{"n_layer": 11, "d_model": 320, "n_head": 5, "n_kv_head": 5, "head_dim": 64, "d_mlp": 768, "vocab_size": 4096, "activation": "swiglu", "norm": "rmsnorm", "norm_place": "pre", "norm_eps": 1e-05, "positions": "rope", "rope_base": 10000.0, "rope_fraction": 1.0, "qk_norm": false, "attn_scale": 0.125, "bias": "none", "tie_embeddings": false, "parallel_block": false, "init": "normal", "init_std_qkv": 0.0334, "init_std_o": 0.0, "init_std_up": 0.0334, "init_std_down": 0.0, "optimizer": "muon_variant", "lr": 0.00492, "lr_mult_o": 1.05, "lr_mult_down": 1.5, "beta1": 0.9, "lr_head": 0.00632, "grad_clip": 2.0, "warmup_steps": 200, "schedule": "wsd", "decay_fraction": 0.832, "decay_shape": "linear", "final_lr_fraction": 0.0, "batch_tokens": 65536, "seq_len": 512, "doc_mask": false, "train_tokens": 446700000, "steps": 6817, "dataset": "wikipedia_en"}
Each number is 128 + 24 x the weight over its row's rms, rounded and kept within 0 to 255. Layers, rows and columns count from 0. Numbers have three digits each. The size before them is the row's rms in percent of the matrix's.

# layer 3 MLP up, 768x320, rms 0.061, rows 86-149, columns 224-255
092:164111102122093177179117171122201191125141111138112085100141102133154141100123122158120102146119
094:119101112105076178124125096096121126146159144163129100099173162134171182131109123115101104118088
096:123127112080140130120136118123106162139106118128148091120120118138112115118099093143110090145184
095:140183093169138128121126087098139172119087177124139146130085136140120092147148092155192143108143
104:146152091154095090159117154138156129113112151093154137137160127118157156156082075107108169085111
095:164199104070112124148137153137121147103118113139148123151189147120088130143141149169144128082146
100:146107157123153155097091096097151130074110173131106138116125113135121107151143128129148157126125
099:111136118206117116136106146089192123130134119127141083151124135118120142099108096108117111133152
102:084145119121155108107140135139120146141138115132120159132160098146109147157122131149128128116149
105:156134135117171128160158129104129097117173117120116138115132149122104149121115127125164128169133
100:101150114185145115126143170159133183107115123112202089141151154152089161113093147123156127115130
101:125113120104166116147104107111141113157129073126167079119137155113124141163132153122127070127118
097:140145118137136113128134147160129147100131176148158139080116128119159151112115125112149128131116
101:141124120104116160117103114121104174143132091108137124160099147196133127132150088110111095150093
102:125120079134107101097143169119110149125153158081139086156136153070131133120130153096108120119142
096:126154120172129125134143113150126140121109145167149102150065165130104175134150155151130164073178
101:149133122129134144140166156121159100137127156153136114122136171131143143156160139094136132110113
103:143145092133138141179146176131140115099116171109155154135149106114116144119146129107085122160112
093:101119070145127169162134124181147117138107119160104114147145152097105145109136112149127136157097
099:169126117140128112118095113122101131116171145152132090133092132151114138174129131091083125157132
096:106139148146134116147084147145109101099110125144118126130145090133142103116086124138101165103131
096:154111158115129173110132129130166121141200134124145140106137155129116101104130146118149159139128
106:073096113156163122124140122135160127138120126107148114142168063087106128117145177118165150122140
104:106127168146132182135087093122103114117139121126121150159102111090132147168122157110088114145128
102:100100195142147144118152108076118154141159114112100105151134126133151130131123149144114108108109
104:088138114125184122115120102098098117123127107150106161113133116141160135126142125126123117111130
101:151126114120094095111145142119111099102125096134109124107135154163143139133091158138110157109108
110:127124132121113151103134163123134160085153080111145186113153115127133109136117107131167110119114
095:102100176160130119168117134136080126128099124141124126127162114114131133079094153126143124135147
100:157096092129131124117134148173125107170129169140130137100110136085147134147117127121104123128164
098:082137140154171089131129159151148120146108117144142129107158101115142077095108126133108091132164
100:129121104124168179177168117141133101101108128131117085136149130166135119128111060097114151115134
095:128114080114130102132072104117113145170133138125107104154148123119120140147125128130111137120156
102:114117109143135084130143145123112076112138086140109155152139192142162105086126109143113148125112
101:155124106096115161117149105096111105119118088136080149141111130140141109151125171085140108137162
092:097100131104147102137136103120134140157153093099131172132131096063103134112162148120159109105141
104:081179123183126129138115108156140127094101164115096115132101123125137170156131153152149170093155
100:122103132100114109126129110103148131136126121128141129133060143141174156140161122118116134141091
102:154136135151111107128129122112129156124114177139137119141151113133162137098114154076115125098105
100:139102116148123099138157137164107146118157105108120142150119140144165146113086137175132164125158
094:201090108169103179116136104096126103139149130128148147129135067178145160152117155161114122094125
094:115110150108101150062129130075120153135122141117120153085133135078156107122123102129118132130133
092:152140116159086126113118170126148131120099128168115116139128100119152097111129130162080164056158
099:115135105147076075138085137141125098112109107114174114136138140099118121154125121115096119165141
104:145113132188083117159155159135143129112119147114101129112136121108123143142180114127077102144148
097:154140182127110094135166159128082114148112102107162119118136152146149092152178117120081126101152
104:112132121120084079134090082161159116122085145095094126175117152125121161166183146158102167089161
098:105135127146145104138159130121136161148084134106138136149120177123124130139129130159125112154166
106:136107140132162129104167142153131119104170128144156099132139121129130145135103114153133126136129
099:138167096118143119123105108126161108096079145161146089143124116158153153144168099116118122149087
100:142089114108078132121111139163162101114076162126142138170138121150090167161101102112191114125124
095:130124124106153103144150115120122100163106120096127102116125125135124179134101093065111114117118
102:135148102097122085085128124148176160148159117139135156092113170107137128170147093108088124127139
095:128101169099128092079120131109104125127135116134121108094124129150147154122101155130138128166152
096:095129145082111120158129126121119115113176112089149101149084129096145118126169155079089149149102
105:154069132136092137182158145106120101089130110126151144113077146155117087137124101150150125149153
100:127156192136099114106127109169118120135165093160136129164113108167124131171119149070120136150117
106:120135142128129166116138141120144118130146143130134135148136122153093141123127123081133099159158
103:117115117126120097119161121135178141104158111119152154089126126132160090145125147142122115130165
109:075119123147131148125048113132096134124134109127077129153124123116121084112150127115122141140135
103:147090127124113139091106144128096155149161108100101087125138116090115138091143087115111132208187
100:154116134134111156135127122154136119133149114085136066162136112130096132131158089118103127140139
105:146138101126122140113107158102096083129121117093134129064060108190155122118135082082146079128188
108:137114114146124151129139083141179126137099096112168094132116153160143109109113137116107137123039
# layer 3 MLP down (transposed), 768x320, rms 0.0501, rows 86-149, columns 224-255
096:119150124157173114098142124099130170127142146134125156150116128127117118191133132064135132113101
096:157128149099166157131077088143142121162174163082119149124149144153117104140098131164155135110157
097:130156093100132137118108157132123096096110106136072115140104150141089142116104160127120133137142
093:130154078150128166100129154131153113129167169147133139097121168150129107106087133139156129111124
099:126111133113170124103117133105122138137112127119136149126122100124157164127127162136131123146140
096:125199117126167152120129131108098127111099121128105115158131122085138125127145124165150128092142
099:150139108100120121116140202109079106095147138144138149116159137135108099152114117097131163164161
098:130162132110166141108135155107151128155106198142115116104133123102121128144120138118159178119135
102:110129138188125137132080159125168114091152122119125090142108148090092105139123101095121125123127
103:128131109106131157160130157145121136121142153142139120151143165143109139161129130134148122057073
101:128162148128140117135133140152112125097136119127163082120162125105132140159106133167151132131091
101:144112199109107121127156134156107084138151139153099141138104141152166148137148102134068121128131
098:107156103169093150104140144154124148110150127065111130112121152151096073145099113098120119113112
096:157148137125152170146122110089118125156121166130127085101131106106113147149128139113091163100110
101:127122154105144161070100172127140114166114140123122113121113133135121087135130229154085126144124
096:132138091092114148147086151105084155109107126142095119094102151138117115192133146135133134160117
103:154128130157140108122107094135078098124090133074127129147122118147119122117096130127139096114134
097:149113092136126136117146115105087125158134139164151167161105112069143153101166109137135135157122
093:194148131132129094174122099133176108150109098134115143171140132081137124176127147158106138135145
106:134172205142093102090147150079142122092158138152144155145101124140106107146108135109132149172121
101:132131106120115089150149120122169121150083133094135130107131117147135082114128099097132138105150
099:125114168086125122101159091112133094134099147147118188109143125116158122129139125131140114174133
101:100135113141122110139122146151112103139105159133113102124104108136137133180147134106113113138106
103:134146116107118127113146126113125168133117134147126132131187164130133125096133077149147127132138
103:128102144168131134141123079086099144133107120121142123110124115156128097141118156157123137091116
097:131152170125118094132142117134076156139162161120140091118108130112131124143150100094152122170089
102:111114109170166148134164111108089108125141102106133175149114124138140124136113156115183130134147
102:132150157091137140074126174121148097139084169105141169101109105129141151083057082100167164117086
095:095145117163144154118089161122126121145134153093164101111148115140099136078131138144139078119140
100:156151146184091147113140113135097181166159126151156122127095117136099113115124118136083106153125
100:183149114158104105146118124102102098121146116131090153136154137126129112093105148145147100134149
099:121120144119090131113125136118114108119149137140154145113159113136109090107130145098101140153133
097:117149139104150122143120127125128150101144108101134159120166075088081122146111128168095129106127
102:100121109124131140131149072137162142093139144130109141140085104116125141130119107101079135142095
100:116097129159135145097127150131092131090114172103153096142111120139108133110136107104179155171116
092:108080158170145142131107175135074119065136157123075131122113158169125117132118118133140139136140
105:136107103121100148150114147168145160076105126091114132119123114128109161151136115114110148122133
100:120156153126145145080127137152130104100157108076130086133129123112180142148142110139107155118108
103:141171136112083105126146125111130139101124144114139130112128082129138179108136126175104136105113
104:121191178141149084136173115067158101131103146188108128139122139170134102098140137101117125150117
095:127196161107151112164107108205119135105157141160146149161144151125137141108174128129106149152155
099:156165161112131151162113110151102109125110120137136109121164139113105155146133097116096142082146
091:151155114143119182125113127095130108109133136122129152144127138145091115148182127099161122112141
101:109137089121160112081121143109127126126123122120090111125144134169137095159131149110165132136152
100:156108147098149145129136123124132117122112154143164099115159150097124120098133147155125146094125
098:112165163108106104179127132146131149132108126139128156098116119152143101130136175093082114151128
099:096128134146139143130075183134117143123133093140132112130093133132109137135142173126164123151146
098:126178127087093098108077119114074125144124116090156110148130128117121094116115105104105151160113
106:159149104092103133133134138126131136092135143168163099118135115201157120165120142128119112165139
100:146102174127142131147140134137122130130115142137118186119129130104133105135141123150164115096111
098:111162102134115159096117175112118180107142110112147132143123126186153104129102106129163150112095
097:154134153111131141095139085104139144123102159130132168158165135118126133105123115143152068162113
101:102099153100100156151152133150105132116139125135125107175131104076157147153108131097120064147115
097:130158100164155099102125115111107127130155114148105107084114106147129137110109158128156105115117
097:126070102160126126106102081110138150112137156113112130104136114150163117122078166164130079126120
101:112105147118104089143167135094107125151128136188109158138129130167121127164129185148144129100089
098:112163120120132099127085115098115106193128106124110133089110121106131099093134152157126134118117
102:144146129128164093139143110097107152100098114176138111144102158164138135153117148155123118166104
102:146144080146150136123144102144140130135130143139100106141133124112100111164154129135125100129134
105:128122141135096115150103129107178124127097130140108179102078100101150156140132143137126162219127
105:125071070147103169145121133096125176149156127119168111084129124174099135127117134131140119136105
101:147110091131159180114136137123174075169125162119135070175128082136131108113143124103138101098079
103:132159149123118143097123120138149121150170141098044126082102134129152116122127149133090150150158
109:144154113100100114118182103097147143130082108120098119133104114178119132150093142127129101122080
# layer 3 MLP gate, 768x320, rms 0.0604, rows 87-150, columns 224-255
093:163125127115119148165092149109127130145158132127133153072133130111163163142152111111149134119096
095:139136126120137161121087136133122149094099089097097138146134142174123124148110160123086105139165
090:109167094125163143097106108128159175107093131125121137122118086161092129123109122087140136094117
106:148065146130116146132158110099135141164157144097164124116111099109157139129119128110081093131127
091:113146117116106135128128109126115105145083128097155088124156139159139184132150145096138126108161
098:130162119111066121138133085128153140095123131154117145167058143168126116095095121117125120145122
094:113059161163138129122122153156134115080095126114158155144108134140088130101122176140149177123153
102:116153111129092130140140116147109076115128165126114141147136149126143133135098118114137094152162
099:121114121132116120087138186141155105109146127128114106104110132112155130087113125141166099111130
106:099140171127154116104171096125107101110146114123125087115152157092131118141121126121077122131181
096:160176116136150100155152133126114144138132059157118122104127141119087140093148169150148129147125
098:124107133137113145125122149152154133176134152132103135133106127113107152119133178087114145113117
101:105138138152151087147122146126131143168137114129150093162177130126079117114100169135102134174117
101:130108154099130165167128115137109170083131096127106122137092120141110129109126172155175103113144
097:129083124171142134166084113155059076171149116115149115180112152113140128123145101184181121167124
103:109086137102171161126117095157158115124157098149127170135075120128094130166133130119140118106142
102:129141121109119158138124151106112132125142154122105117103133134168101096135099108108184112132125
095:139134127127167098092134116152133116111096157156143116138122134110120174139082124104123147143143
102:126122093105111155143141114082156092107150154121127126098116154102112185176116127129153135162125
100:166125085140131114155137133126113090135114092120141134101117119106119106151091111150102158141137
097:136144143138149118178133130156116124129106153142149140156106121157092153116165137106095118109131
107:127171121132133114123127159119132096179111087135118137145063130172131141096136158129155131111130
099:127118160134132076118167147079094099179096167118127162136130139172142133137108129096094122113142
099:133153142093169155126112110092170111125124146105094131157133103152190129132111111114146127121089
102:188118118108095127130142100123088124149130146131169154076141151101105124157130140117093132126113
104:169104130118142159090182113111161125175119117137142136173119139150154150123114145114114162107133
110:102112080126116088156121125113107147122125161150100081164124139107137147095122146153080132136132
099:105153120117146177121127076126137121122165146091153140097126136136122123108131124139133143116152
101:138104128084113087097142103122151164143106167103110164114112094105132069096088127104095150174108
105:160112108181144086145098138159167133120115152122120160096084103128130127163151124169115123113066
102:089138152159059135145142166136164163130100087069125132141133136096143123106132100137132123117146
107:144128120106106130104147139110134130140158117150128119118096147129130122093133147152151107151085
098:111108167150126109152096151128175153110155150138109103103118166157153093105116107137155100137120
102:139110113105142133132139166133136124105149146155133167103120157177134140098122140118141132122085
091:116117106123144146085124101121183148165168133142172136130154094083100120089134152135115143128111
103:118134149121127134092165115143135130138120115121185148170145161120151104127120131127118151165113
098:113130145145110146170138180090094118132150141135128138093132147134163115121131083139172125134106
107:105165124103125136140108097141135137136153108126102149145140115109123141131160085151150132119098
103:157130142136139132178143116109137164115140108071120121108151107132144181168147124123103117120114
097:165104129131165146143106129089120130109125127126111136138106144129145136136108151137163103120095
095:125147141124075155169135143117135163055114139106157112103141124110158148108101164145134139158136
097:132134122077148151134124107092124118116140100105144144122159126094106105138138134104134134145129
096:115108150152112119130122111129099145124174117136148080117147178099174111111167121109125099132129
102:112129124089117134110115162136129112120105132080101140163161155162102093124124105145102126086148
099:142135143123160106142147119107185086108113153097094117154125120153145113131111135117133091110144
102:170113125120109088156146155136106145138136122106093097134066148115102166118130154141101139168144
101:098091142120123100087077188116112101109105112093109147097149103176112125109125140118122141104095
106:112132118131136120105125091129141128179137115111098133146075089145092106150159094113110156112114
098:174119130116132140132129133159126097129121133143085113139167166151092174118120118134150121110103
102:111122115121099145170150141113087130133112136129141148157143143132122139167144143161104113149132
103:098079138145121100096109069158108126150156129122112123144125124118149092097141100135113157101065
104:096135136131136158160148128086063124115152114100131100144138087149144097106144123114085090138104
090:121119105162110158141094141124117173155143125123134123133134185120150159089133118106160146118159
098:111157077111129146129119092154128142162092147168144126120120138103136185158189094124151110133152
098:132157150126129163135136098164119142114142123114131123079178122109129136112113129148099116140122
104:122143089101165073188112111132118098147119126093116119107130132146111135102120124136140083125072
101:171142080131112159146107173118120143149169125121192116098119123089102102143104145139109094145121
099:121101097138105104074146170104111110128108151121070189108109110158163116128143128163097135138157
099:167117145080133116135169120117117130146092135124129159124145126138147135116112118147160116118154
100:158139138126152144135140117114145166147134133140131133143118126076102143163156126159143124146106
101:138127129149102129105180125099115118152131132104148116143138123145139134103129093160139098150140
102:112129119109111134107154099153137123090144126145112113135159142125134137071123104112106141137085
103:160122100111124130091100145110105115137134126161111130136183129121149091110109152095163129122139
101:161112082137111131175085137101136115124103125132136146137124142210080116102126125117098099151079